{"hidden_size": 160, "num_key_value_heads": 1, "attn_scale": 0.189, "extras": ["exclusive self-attention", "learned residual scales"], "init_std_qkv": 0.048, "learning_rate": 0.00834, "beta1": 0.95, "max_grad_norm": 0.5, "max_seq_len": 512, "doc_mask": true}
Each number is 128 + 32 x the weight over its row's rms, rounded and kept within 0 to 255. Layers, rows and columns count from 0. The size above them is the row's rms in percent of the matrix's.

# layer 4 MLP down (transposed), 640x160, rms 0.138, rows 284-303, columns 0-79
size [115 107  98  93 115  99 104  94  96  91  99  97 107 104  98 102 108 100 108 115]
[[121 149  72 169  99 149 126  88 166 155  84 198 133 174 209 138 120 184 129 102 132  97 122 171  76 137  81  57 109 148  91 148 105 169 122 138 136  87 129 134 105 123  96  96 118 140 149 113 178  91 130 126 198 108 114 119 134 139 109 166 134  87 176 102  70 150  82 131 159 146 140 137 109 120  97 159 150  75 103 162]
 [103 133 144 140 133 114 118 119 180 127 122 164  71 138  95  88 106 166  50 186 153 148 154  98 159 103  60 164 144 168 107 119  95 107 103 128 165 134  94 165 157 164 139 140 134 174 155 120 107 125 112 134 138 178 116 135 127 189 136 115 117 115 124 147 112 143  81 196 109 144 151 107 135 129 126 131 152 125 116 175]
 [ 63 130  88 170 141 148 108 105 112 136  77 163 135  87 156 157 112 101 128 112 125 125 157 112 156 109 118  84 103 166 162 128  93 125 150 120 162 138  74 136 173 127 162 108  73 108 129 113 149 114 143 156 156 132 140  98 133  96 111 159 143 109  95 142 130 100  69 108 105 124 128 173 167 122 127 105 145 141 158 194]
 [156 173 183 166 163 118 129 133 124 134 147  74 144  96 153  99 104 135 116  61 107  85 121 147 173 175 115  96 143 119  83 169 108 119  40 164 123 181 150 133 109 151 137 114 102 109 115 151 123 123 143  88  73 134  92 152 145  99  76  79 108 131  94 143 118 114 137  90  45  95 148 187 190 155  82 172 132 138 134 166]
 [132 106 187  90 146  81 127 140 101 135 117  94 174 105 159  77 136 121 189 159 119 123 185  75 134 162  88  67 141 150 157 125 103 125 152  88  90  44  92 154 101 152 123 118 105 121  94 100 183  84 136 142 122 114 172 127  77  97 186 134 154 156 131 122 137 139 138  93 150 153  73  79 118 146 164 119 123 148 180 123]
 [133 177  80 210 151 137 157 157 176 133 104 148 185 128 157 106 118 112 142 127  85 132 132 150 123 160 121 135 142  93 112 180  90 139  89 166 150 180 110 118 100 101  83 135 104  75 144 117 146 145  82 129 129 130 142  82 151  77 127 171 120 161 139  77 102  92 180 106 152 115 102 111  89 121 152  72 117  75 114 122]
 [114 121 184 106 138 156 148 128  87 162 129 125 134 140 102 159 121 100 118 142  99 149 154  59 106 161 144 149 111 156  83 118 123 112 124 117 188 189 100 107 169  89 114  89 151 105  88 145 164 193 160 126 130  72  83 200 117 108 145 197  87 110  80 117 130 149 184  66 133 175 100 140 102 180  56 173  63 141 151 130]
 [160 127 146 130 107  54 135 144 131 129 140 189 115 124 216  89 122 125  79  76 119 144  58 101 190 137  61 130 161 148  82 133  74 114 157 121  95 128 126 158 145 153 138 120 140 174 112  37 150 102 148 151 179 129 179 146  80  91 106 104 157 172 118 168 176 108  44 133 106 137 144  73 160 160 112 147  95 116 164 140]
 [ 56 179  99 157 150  90 142 135 130 107  98 106 181 107 112 193 126 167 156  76 110  91 132  82 109 118 139 138 128 213 106 133 155 115 206 165 171 194 110  93 169 137  88 134 115 119 122 171 139 108 124 116 129 115 138 132 152 108  96 101 141  83 126 157 187 155  87 164 138 143 116 102 111 148 159 102 163 113 149  93]
 [174 123 128 132 141 116 103  96 140 133 160  74 106 104  82  98 115 115 103 108 159 165  83  48 129 104 156 109  80 157  86 146 128 165 104  80 121 169 165 117 167  83 126 120  84 139 138 153 138 105 161 166 126 155 149 106 133 120 101  99 129 165 105 142 137 194  90 120 105 150  91 132  68 131 154 212 111 136 119 154]
 [176 161 107 116 137  91 125  99 111 137 160 165 142 140 109 115 168 170  80 127 120 128 121 122 120 215 158 154  96 130  33 132 130 159  50 124 153  92 148 157 184 179  91 122 155 157 141 114 170  81 152 117 132  93 182 122 217 142 133 116  94 123 139 174 127 212 149 145 100 154 107 184 176  89 116 117 135 109 151 158]
 [151 127 124 138  91 194 138  98 151 137  98 122 107 155 112 132 140 197 119  77 154 128 112 100 136 147 195 123  41 104 101 108  97 124 139 119 132  92 181 150 173  89 104 110 103  78 168 136  92 127 146  89  95 114 151  75 189 160 156 207 133 107 188 111 126 157 131  91 167 122 103 171 130 116 142 124 214  99 130 117]
 [106 136 161 154 175  79 171 129 139 109 107 164 176 111 103  77 129 109 135 145 125 100  81 132 126 145 143  95 123 152 146 171 131 100 135  97 101 152  84 117 152 107  85 109 215 163 127 143 178 110 184 189 145 166 145 165 114  61  63 125  79 115 155 137 167 103 124 132 113 137  97 134 192 163  79 153 119 163 141 160]
 [168 183  64 110 201 187 154 149 101 139 110 151 136 130 137 129 106 123 141  82 128 109 119  98 108 151 159 123 120 154 117 126 156 111 133 122 121 144 127 150 166 130 195  80 152 151 151 152 128 145 135 163 138 133 148  93 120 128 174  89  99  90 138 136  73  91  90 168 108 181 108 123 182 125 145 152 137 180 120 132]
 [145  99 105 125 159 140 127 105 110  79 129 103 134  96 198 137 137 206 101 103 197  85 117 134 149 157 170 125 114 140 117 113  70 163 112  74 129 144 164 141  88 126  91 137  56 114  95 122 133 119 147 164 142 112 123 164 152 136 148 111  78  81 123 119 143  75 130 134 145 172 117  92 126 182  99 170 175 109 142 159]
 [149 148 136 134 115 166  93 132 185 105 113 126 127 149 182  76  68 156 147 172  82 119  90  78 168 183 143 139 121 139 161 117  80 189 124 176 114 125 102 123 165 169 130 157 150 171  99 152 162  88  82 154 106 108 164 131 146 101 167 120 149 137 122 190 115 129 138 170 102 174 134  68 122  62 101 180 108 152 111 151]
 [138 144 124  40 140 191 122  93 160 146 179 122 147 161 186  89 125 107 130 213 145 159 132 131  82 134 127 111  66 129 102 138 108 114  98 144 105 147 138 121 108  74  98 139 137 106 129 124 137 141 118 158 125  93 139 176 124  94 132 149  82  79 123 123  49 142 122 107 119 109 128  82 148 132 157  95  92 150  93 116]
 [190 123 181 134  41 109 179 142 138 135  72 121 112 162 189 126 129 141 127 148 136 164 152 151 144 157 148 153 152  95 105 166 101 153 115 133 115 167  99 106 159 110 159 157  96 146 133 108 142  82  99 140 130 116 153 122 121 155  97 102 102 143  79 107 109  97 106 146  72 149 103 173  81 151 125 138  49 152 103 115]
 [ 57  84 153 116 130 152 113 181 162 130  96 138 126  85 161 120 104  98 169  76 123 167  94  79 144 121 147  98 158 135  87 143  94 143 113  88 149 153 126 128 144 161 116 149 120 190 134 122 159 190 150 132 162  96 150 165  97 177 108 111 147 141  88 117  89 137 142 120 154  95 181  64 134 119  96 141 160 134  98 101]
 [ 94 130 142 118 125 117  56  89  84 112 158 145 130 120 177 122 162 127 151 107 134 135 130 146 162 118  79 147 116 117  91 110 104 177 136 107 134 181 131 152  58 130  90  75 173 186  75 137 105 164 149 131 180  91 173 116  88 101 143 150  88 126 130 149 109 161 154  90 151 105 141  90 121 141 113  62 160 125 105 127]]
# layer 4 MLP up, 640x160, rms 0.187, rows 285-304, columns 0-79
size [100 102 102 107 108 102  93  99  96  94 111 105 105  95 105 105 111  96  96  91]
[[146 151  99 112 152 137 144 180  77 157 165 103 171 176 163  88 163 164 106 116 115 168  92 111 123 103 175  88 143 152 168 114  75 153 151 137 110 112  71  91 108 111 124 140  91 111 115 168 118  75 182 139  85 130 137 130 100 119  93  86  85 171 149 143 123  69 154 118 112 145 138  68 118  77 179 123 105 137 107 125]
 [172 145 123  91 160 154 152 135 123  76 118 166 164 144 149 143 201 131 138  91 110 159 123 124 182 101 181 103 121 120 114 148 158 103 102 172  51  80 111  64 131 121 103  99 165 105 149 148 118 157 119  81 143 175 157 143 184 158 153 164 104 158  51 143 112 137 143 139 101 155 149 117 142 175  87 128 140 136 136 143]
 [155 100 155 125 145 125 150 200 132 148 132 122 128  55 205 105 141  84 123 109 138 116 115 154 128 117 122 142  70 152 129 158 113 132 151  73 151 146 128 114 132  70 118 116 153 146 118 101 158  96  64  89 123  82 108 145  80 189  88 168 106  78 109  89 132 120 169 169  86 149 136 151 145  98 155 178 121  83 152 180]
 [139 136 131 157 151 170 172 172  84 157 158 105 126 108  96 167 127  97 146 142 139 122  99 211 156  98  91 171  98 118 141 109 141 131 174 129 103 156 118 164 131  88 129 151 158  67 170 124 106 151 122 167 164 104  91 137 119 153  84 190 124 154 151 154  81 110  88 112 121 125 134 156 202 130 155 125 151 111  69  98]
 [ 96 105 164 107  69 148 109 136 142 130 153 176 117 165 102 183 150 122 165 105 125 134  89 189 143 115 103 173 116 183 154 149 121  80 111  98 153 128 110 138 101 148 176 131 141 148 113 151 145 109  98 160 105 136 102 125 127 144 125 134 151 183  86  44 118  73 165 177 159 122 108 125 109 153 165 127 115 193 180 144]
 [140  97 118 135 132 114 123 114  65 168 121  91 167 128 108 188 140 126 178  84 102 157  93 152 173  84 155 136 190 145  92 196  90 158 111 120  87 148 120  96 161  94 113 176  76 153 154  81 114 136  90 103  87 168 108 123 119  88  81  96 125 194 114 155  68  89  63 114 150 174 113  80 108 159 182  87 126  88 106 143]
 [112  76 152 200 119  96 112 175 109 134 117 100  99 124 140 142 108 130 131  76 123 122 107 188 165 175 118 126  81 122 174 103 127 136  67  99 214 100 200 163 140 133 130 125 116 146 101 117 120 155 125 132 121  42 110 147  91 117  74  92 174 147  87 129 126 167 172 111 148 136 101 115 143 105 103  89 125  95 135 181]
 [ 93 130 120  89  76 196 140 193 164 151 137 139 171  82 111 176 103  81 166 104 111 155 124 156 117 131  94 106 144  90 136 132 174 152 147  83  96 124  63 140 139 167 191  95 168 118 177 152 127 147 159 141 160  72 159 150 169 165 124 200 150 146  89 161 169 108 134 112 138 118 117 155  99 162 161 180 127 111  86 145]
 [150 150 168 121 117 149 163 217 165 127 154 127  83 147 115 131 138 107 109 117 101 125 188 135 142 103 167  95 125  59 190  99  89  56  87 184 102 124 152 105 171 163 112 158 104 132 165 150 103 151 126 130 141 142 142 130 142  99 189 148 136  76 125 159 160 104  95 151 137 110 115 163 147  89  87  41 123 131 143  93]
 [141 149 143 116  52 125 162 135 144 142 116 138 140  92  96 101 179 133 161 144 126 133 164 113 131 156 125 117 103 112 119 137 167 146 121 170 123 127 146  81 178 121 177 161 121 121  64 167 118  77 137 165 150 117 117 181 133 115 143  93 135 131  88 128  95  68  84  99 172 111 190  96 110 158  56 149 123 148 151  95]
 [138  75 133 124 143 142 147  84 102 173 153 136  90  69 145 102 147  80 109 144 101 161 138 134 128 123 149 133 133 120 179 154 139 153 171 161 155 149 145 113 148 137 146 157  98 118 131 126 168 153  98 162 114 121 133 130 107  90  52 161 177 123 171  89 121 112  92 100 103 125 119 183 159 136  86 209 184 136 163 119]
 [168 182 116 159  79 187 131 146  84  92 167 120 116 122 106 140 119 147 126 147 143 133 131 156 119  91  99 108 151 122 133 131 178 131 128 146  91 129 102 163 137 205 107 164 112 166  89 152 133 173 156 169 175  97  85  92 127 116 141 128 155 161  68 175 120 117 162  80  61 134  93 104  68 156  97 113 140 166 112 167]
 [ 87  95 148 137 150  99 159 213  27 129 130 154 139 130 167 174 162 123 119  97 154 109 204 158 150  93  79  87 109 161 116 119 117 209 176  87 143  85 135 151 169 204 122 125 152 125 109  89 110 149 142  77  94 147 103 124 139 202  96 124  95 135 109 124 138 156 128 103 130 126 109 102 179 160  90 139 168  65 167 156]
 [196 162 129 120 123  98 112  78 144 103 121 129 127 103  64  97 129 143 115 107 147 103 148 172 137 129 152  72 150 137 150 222 136 104 100  79 135  82 160 122 165 108 106  66 139 109 128 150  75 133  61 118 212 155  83 144 176 124 173 159  87  93 103 127 137  99  91 110 139 104  76 144 164 117  84 182  79 161  44 155]
 [141 100 125 137  75 104 134 145  88 103  88 172 162 148  92 152 202  95 126  79 154 110 146 101 130  76 178 126 164 115 127 115 107 132 156 124 158  91  88 119 135 101 154 103 129 157 108 107 135 121 122 115 162 101  83 160 142 106 137  69 115 178 165  87 155 164 169 228 109 158 132 167 114 155  77 130 172 134 117  91]
 [100 156  80 145  82 140 110 144 108  98 109 110 122 137  91 115 155 173 141  84 128 152  62 115 116  65 116  87 126 128 141 148 114 170 158 172 122 157 170 124 168 108 107 135 128  82 139 185  68 134  79 181  82 127 117 133  84 198 148 170 167 107 178 163 205 112 135 148 153  84 103 111  90 114 113  86 100 120 116 217]
 [161 122 119 209 154 105 171 191 126 198 123 169 117 144 122 123  83  94 141 134 131 147 112 159 160 122  56 148 159 120 158 110  85 147 134  93 124  87 170  95  77 143  85 147 132  88 187 143 159 149 155 110 134  91 139 117  65 179 206 144 167 123 119 142  68 102 138 131 178 120  94 131 129  82 114 112 150 155 125 129]
 [ 71 208 134 111 160 158 163 148 160 177 156 122 135 113 101  77  88 117 170 134 157 103 131 145 138 110 176 144  84 113 183 111 180 111 127 162 130 162 159 117 118 112 139  95 118 152  74 181 190 121  80 134 109 135  95 117  92 130 133 165 104 102  92 134 151 126  82 156 106 115 134 117  84 144  39 164 156  78 142 165]
 [159  92 119 119 175 151 180 127 127 143 137  54 108  75 112 111 131 155 191 139 176 147 145 109 174 134 151 126 129 107 145 140  82 122  88 157 137 129 103 148 127 147 124 186 185 116  79  93 106 153 125 136 143  92 133 134 144 149 155 139 149 148 163 163 138 168  74 206 163 161 120  45 104 183 154 120 182 146 214 125]
 [117 162 134 131 144 208 135 178 158 118 104 101 148 125 160 106 120 184 114 137 117 108 159 104 126 101 144 166 176 164 155 155 131  80 155 121  36 146 180  97 143  58 154 181 127 146 143 122 151 149 175 130 123  68 154 167 126  97  78 175 102 163 110 104 181 168 158 146 110 117 154 132 112 130 173 102 122 153 138 147]]